config.toml
n_head = 3
d_mlp = 384
norm = "rmsnorm"
norm_place = "pre"
rope_fraction = 1.0
init = "trunc"
init_std_qkv = 0.0567
final_lr_fraction = 0.1
train_tokens = 94390000
Each number is 200 + 40 x the weight over its row's rms, rounded and kept within 0 to 999. Layers, rows and columns count from 0. The size before them is the row's rms in percent of the matrix's.

# gate: layer 3 MLP gate, 384x96, rms 0.139, rows 276-286, columns 0-95
# up: layer 3 MLP up, 384x96, rms 0.13, rows 276-286, columns 0-95
# down: layer 3 MLP down (transposed), 384x96, rms 0.116, rows 276-286, columns 0-95
gate276,105,229,215,191,198,200,171,209,270,190,184,168,194,229,251,189,156,219,188,248,171,158,199,300,151,168,203,234,226,146,253,209,265,188,134,170,209,206,166,232,209,261,209,255,231,178,70,248,180,215,196,229,234,218,175,207,260,278,202,193,180,156,183,192,245,193,221,297,199,184,256,240,144,247,188,240,226,259,148,250,241,212,212,196,161,240,189,191,288,176,198,235,204,172,287,204,231
up276,110,148,245,218,216,218,260,247,149,182,229,197,141,176,243,244,266,247,238,250,207,266,154,185,209,205,257,101,193,239,224,197,146,128,249,244,203,244,145,186,176,247,170,223,241,215,158,149,211,219,207,188,222,223,173,217,247,106,262,118,207,254,213,196,212,220,151,138,207,210,172,137,236,258,153,115,164,222,218,214,206,254,173,199,246,243,151,210,197,179,193,161,176,167,189,200,180
down276,105,230,215,261,219,202,199,177,185,144,189,171,203,212,237,270,258,185,246,193,207,179,176,234,206,164,199,152,130,239,221,230,158,140,171,124,209,229,210,237,173,262,223,192,224,208,141,165,206,229,215,245,227,222,212,149,177,130,260,92,241,161,241,234,154,213,226,180,163,213,167,192,204,207,163,137,192,167,190,255,180,245,165,233,226,172,175,219,172,154,202,192,183,185,246,57,300
gate277,108,301,215,193,218,146,205,187,222,176,187,144,238,241,190,178,189,176,178,204,224,212,195,293,133,159,175,116,198,161,279,190,182,242,236,202,180,93,223,170,170,213,167,197,174,202,171,178,164,156,185,219,292,267,184,140,233,213,188,212,173,283,154,234,158,241,188,203,242,210,225,210,185,125,224,246,234,159,160,263,154,155,218,222,226,150,196,229,182,279,162,187,196,157,215,248,179
up277,097,212,131,200,182,225,174,213,145,264,237,180,238,261,183,175,152,183,220,145,218,226,181,235,144,224,204,181,223,187,208,165,275,185,179,158,261,116,186,82,158,204,208,219,233,111,236,166,279,197,218,172,215,296,165,202,216,124,208,196,138,223,215,273,220,198,231,255,228,215,171,200,237,228,176,233,269,251,183,215,204,148,240,194,279,163,211,230,172,171,195,243,176,184,212,227,170
down277,101,189,263,272,296,255,233,207,202,207,123,185,172,262,157,199,222,233,241,229,176,153,215,162,152,191,181,194,163,236,204,193,228,188,228,163,218,175,217,174,182,171,273,148,166,220,278,168,238,208,256,176,286,178,211,171,208,205,179,269,181,225,217,227,251,234,194,135,142,209,128,178,177,201,253,209,224,242,219,182,168,177,224,202,168,91,222,122,234,122,188,154,182,198,244,249,218
gate278,096,200,245,136,181,184,182,189,227,258,203,256,253,226,218,250,197,157,177,199,231,268,107,185,225,226,173,252,183,106,170,179,208,308,185,183,194,191,197,201,192,245,129,186,288,168,217,267,148,79,166,186,197,251,115,159,220,193,178,188,188,178,207,210,195,197,159,224,222,164,176,228,223,155,159,236,224,230,192,200,156,146,159,180,182,173,182,217,208,151,206,199,100,164,194,207,172
up278,103,217,197,204,187,244,197,206,164,106,213,138,229,292,144,106,214,209,178,274,188,234,222,219,202,151,235,239,230,126,169,171,210,223,231,244,171,263,185,215,221,240,167,156,241,101,187,170,161,162,208,195,241,309,181,174,177,184,154,164,186,159,182,146,178,159,186,192,227,176,215,159,131,116,202,233,185,172,182,208,138,191,164,141,213,247,207,204,182,207,173,179,122,192,185,227,229
down278,102,185,253,209,128,278,113,247,157,174,256,193,212,180,189,117,226,224,149,279,172,219,206,214,158,155,222,204,217,243,313,159,183,228,212,186,144,188,209,189,177,237,191,156,200,155,232,151,186,210,205,170,209,261,206,187,250,202,214,188,201,166,178,311,200,123,197,162,217,175,225,146,210,169,223,297,176,208,191,229,219,221,184,243,185,256,155,203,110,170,197,191,246,233,253,199,194
gate279,104,180,158,194,182,133,224,193,181,213,185,217,220,235,198,169,209,272,223,187,173,161,223,250,173,204,191,131,267,250,210,184,233,156,200,233,159,187,192,172,255,339,212,259,201,238,208,121,255,229,246,128,157,122,165,136,176,239,195,201,198,278,220,189,156,192,229,226,187,130,235,219,222,196,197,277,237,238,165,166,249,210,170,190,230,197,174,214,236,199,169,116,274,208,235,236,209
up279,102,184,240,129,163,224,271,198,219,188,231,159,141,216,207,268,266,146,170,189,200,214,214,251,220,159,183,190,137,238,224,217,195,232,219,194,228,197,219,205,112,231,121,204,186,198,199,258,205,197,257,190,184,180,155,187,255,294,208,232,194,252,190,151,264,124,222,246,186,222,164,125,190,161,243,142,220,193,247,231,266,214,160,205,172,170,182,198,224,235,202,189,119,201,105,157,267
down279,100,203,147,210,235,246,208,228,141,215,273,215,151,202,308,163,258,179,239,150,168,231,198,168,159,212,268,104,209,220,231,198,177,178,244,190,246,130,174,250,208,224,182,213,246,188,205,185,220,223,161,183,210,197,92,247,241,239,191,278,179,224,247,122,163,199,202,176,164,228,175,161,222,235,116,188,225,194,144,231,180,181,176,254,204,211,175,231,158,144,216,127,185,264,214,209,225
gate280,092,252,254,101,253,196,146,202,231,116,161,108,188,268,258,190,165,177,188,164,187,141,243,215,171,216,220,191,232,194,208,190,164,168,126,188,237,229,204,247,253,180,142,178,215,225,147,143,188,201,191,124,144,150,203,217,177,222,216,240,197,194,221,189,252,219,197,215,217,167,158,262,251,209,129,221,183,145,235,240,221,159,194,156,257,136,243,232,168,241,166,199,127,188,217,136,195
up280,091,195,206,186,237,196,214,149,192,206,169,211,157,181,264,185,204,157,208,171,209,174,167,155,224,180,190,131,243,238,254,201,172,207,248,160,136,140,178,240,143,257,144,225,120,175,280,201,214,184,265,114,203,234,215,180,183,135,170,208,179,245,263,236,182,131,153,229,282,250,108,161,197,199,237,263,178,201,170,256,109,257,170,213,187,202,205,140,196,188,201,210,190,250,188,177,199
down280,094,184,260,198,260,173,182,186,232,175,128,167,237,242,246,177,269,166,136,173,231,115,205,208,177,174,149,162,179,197,172,229,170,165,165,218,202,154,160,171,190,189,191,256,217,197,101,155,248,176,182,218,149,158,211,157,157,188,264,281,228,193,193,227,228,171,186,206,262,135,157,244,226,160,204,162,271,183,212,190,140,223,114,209,223,213,299,262,160,205,170,185,157,246,240,209,211
gate281,087,242,166,238,266,229,195,246,116,218,216,194,223,112,251,303,213,232,192,223,230,216,162,192,173,177,206,232,235,211,191,149,226,172,219,244,255,237,166,223,199,235,182,290,199,159,180,174,201,161,191,230,222,170,207,174,241,173,276,220,216,239,247,237,201,176,197,289,182,154,174,214,200,229,301,217,174,208,303,172,186,189,189,227,251,166,235,233,258,226,240,267,211,205,233,122,236
up281,097,181,140,197,276,149,129,209,231,186,256,230,232,157,223,203,173,267,214,197,169,145,162,171,223,249,148,209,138,226,206,148,141,184,199,141,217,187,194,227,240,125,214,245,205,108,185,218,186,216,268,233,137,202,202,209,203,250,241,256,206,244,247,187,121,207,237,194,201,209,224,233,212,266,190,188,162,186,171,176,163,219,234,267,176,294,221,234,187,204,172,170,268,176,177,138,117
down281,087,166,133,165,231,209,192,197,207,145,290,175,170,169,199,243,101,188,218,234,177,178,138,168,163,228,225,169,175,201,219,168,193,204,229,182,149,112,231,309,198,178,231,183,200,147,160,215,210,189,220,215,170,154,176,256,224,194,215,289,180,170,194,186,157,218,202,238,158,308,232,215,183,183,191,168,114,154,188,205,201,146,213,257,252,242,169,218,178,156,178,210,263,194,179,112,236
gate282,093,132,163,225,182,179,196,231,248,249,232,276,179,137,259,246,246,201,170,161,217,177,253,229,136,231,212,243,160,240,175,153,129,255,142,197,240,243,216,172,266,165,177,130,254,158,217,268,225,236,231,258,196,191,226,150,200,190,200,187,235,197,244,275,177,148,223,246,232,237,246,167,225,155,164,215,216,290,203,167,231,154,188,160,126,186,206,212,180,258,212,174,175,161,149,160,204
up282,100,198,274,237,199,198,215,181,202,173,190,201,163,124,212,156,236,147,208,214,215,144,209,206,209,306,167,141,208,233,198,138,185,290,210,144,140,226,290,191,250,267,206,226,225,166,162,268,182,180,150,214,131,195,226,169,187,207,188,261,218,228,168,191,199,184,206,194,222,206,282,275,179,217,234,102,168,212,222,155,175,130,217,283,207,212,262,160,234,198,204,204,203,203,234,238,233
down282,100,234,172,239,183,182,194,183,155,178,209,226,240,131,215,277,254,205,252,168,334,242,203,201,199,152,116,215,180,178,239,195,141,178,163,182,209,203,169,142,196,164,181,158,221,227,250,211,159,229,150,268,210,257,206,167,134,257,285,248,159,173,198,224,230,135,263,254,229,240,180,212,200,203,141,172,166,204,210,195,143,197,190,220,179,203,194,241,162,212,239,246,228,115,238,249,206
gate283,099,200,159,195,166,154,139,173,229,209,230,234,210,158,191,220,138,304,169,227,196,181,90,235,199,236,209,149,163,173,145,236,177,158,186,237,221,172,234,223,183,193,173,188,174,191,185,238,220,191,172,270,319,197,263,190,175,180,223,172,259,169,180,169,204,218,209,152,226,262,255,260,165,238,140,229,293,225,198,193,213,204,166,208,139,236,200,158,200,178,174,217,243,309,210,236,210
up283,111,292,201,226,145,193,230,200,141,137,249,170,239,156,166,259,176,151,171,226,116,197,206,212,155,181,245,164,266,186,163,275,205,156,130,163,225,230,246,163,213,207,279,178,193,174,207,198,240,183,186,214,261,166,186,154,268,189,206,198,240,186,229,171,286,286,266,144,183,182,195,207,179,139,160,204,164,179,203,113,195,276,232,225,207,246,203,170,192,165,183,250,208,227,218,213,198
down283,112,288,244,217,202,233,196,268,188,145,213,196,171,171,180,223,274,122,137,204,168,218,229,205,271,157,169,184,231,122,226,272,181,181,182,190,191,195,205,246,254,213,167,162,221,180,188,194,160,166,154,248,177,200,104,195,160,222,200,142,155,206,245,189,225,158,166,173,207,196,138,204,228,203,263,204,200,137,220,168,241,185,297,206,234,254,97,176,228,218,219,217,161,116,215,226,205
gate284,100,224,182,168,181,161,191,164,188,170,218,184,207,214,185,207,156,246,218,153,269,137,135,264,174,242,191,189,193,206,152,184,239,166,205,259,293,180,161,184,207,240,148,203,184,203,170,268,269,171,167,166,226,247,178,197,142,197,236,190,247,145,213,158,126,201,234,118,200,225,190,224,260,228,170,117,173,194,190,247,166,171,264,180,195,235,192,330,173,239,162,220,235,145,204,145,230
up284,110,226,202,180,269,186,199,146,183,139,148,197,240,193,147,186,180,196,183,226,191,194,235,215,192,215,205,252,218,227,164,230,128,243,208,167,270,250,181,192,246,149,161,186,201,144,172,233,204,134,199,204,152,121,182,162,254,280,161,243,245,187,122,261,234,227,236,217,120,198,205,249,208,204,151,177,156,174,230,158,199,123,217,130,239,253,285,163,192,243,160,222,219,165,202,239,273
down284,105,293,215,163,314,180,218,190,181,150,160,205,217,189,156,136,161,201,223,210,154,197,197,178,190,146,215,195,262,135,213,236,171,202,184,185,212,140,176,202,203,178,201,180,178,170,220,200,172,159,177,228,193,192,104,194,246,267,225,131,94,242,291,203,242,238,164,210,155,186,147,251,165,145,202,247,151,228,268,179,189,179,206,180,158,205,206,195,207,177,158,272,206,228,155,263,152
gate285,089,209,159,245,204,220,183,190,223,166,185,245,184,137,149,159,231,197,162,169,236,148,187,197,184,167,183,141,185,164,169,169,258,161,143,158,307,186,152,107,270,268,174,153,243,220,224,212,209,187,281,244,215,202,170,192,146,190,199,183,218,231,152,200,244,153,249,122,190,191,224,246,163,232,147,192,217,202,228,218,107,207,207,202,216,176,286,201,174,218,186,256,180,163,193,101,179
up285,096,172,266,243,206,177,173,204,137,147,220,131,215,216,170,216,222,218,174,154,100,201,194,225,241,157,214,225,172,192,201,199,206,252,220,210,147,246,288,182,187,202,162,257,163,194,156,217,199,221,158,196,222,246,250,241,136,253,275,183,224,211,252,232,130,242,250,168,216,189,278,159,165,200,226,214,268,191,211,180,243,164,247,226,100,149,184,191,168,236,177,185,282,229,161,268,184
down285,096,172,234,226,158,206,227,184,123,184,246,201,184,205,288,237,206,141,202,209,166,205,280,211,102,128,179,130,190,233,186,218,99,228,239,153,197,176,179,203,225,171,176,212,200,200,143,160,230,213,232,139,259,184,225,223,125,181,283,220,212,241,151,156,173,168,170,167,209,132,154,192,153,178,180,214,187,243,172,194,255,158,249,220,156,232,180,163,159,198,242,214,210,228,298,218,229
gate286,100,173,168,227,177,246,232,181,172,186,288,256,211,262,231,184,204,228,194,169,209,226,189,146,205,192,150,194,222,240,118,185,237,161,144,260,153,217,235,225,131,192,170,194,189,204,225,214,214,147,162,179,255,225,244,235,214,179,199,152,95,174,179,203,192,86,187,225,204,201,269,213,187,145,281,172,175,184,179,210,161,136,214,194,238,238,199,168,180,253,246,294,107,188,163,211,191
up286,093,177,172,209,148,185,221,136,183,145,237,255,162,154,235,184,168,223,152,179,187,151,163,212,188,159,186,158,244,193,206,228,226,137,211,195,243,175,265,214,204,241,227,198,190,112,170,235,187,145,209,214,230,177,230,195,157,162,181,130,185,126,218,259,242,201,272,215,161,100,172,238,189,187,127,231,208,263,178,156,245,236,183,222,171,229,255,320,187,158,160,190,221,234,164,270,186
down286,096,261,183,160,199,157,152,199,257,205,188,197,208,184,222,180,237,197,153,158,145,241,215,194,179,237,179,221,262,134,219,209,219,210,280,270,165,219,166,176,188,250,121,162,137,172,181,146,113,238,193,189,101,195,195,279,197,140,141,244,205,195,218,173,194,183,195,214,173,267,296,222,173,86,210,238,164,226,138,214,206,193,175,206,220,198,166,228,172,167,221,159,181,264,203,188,222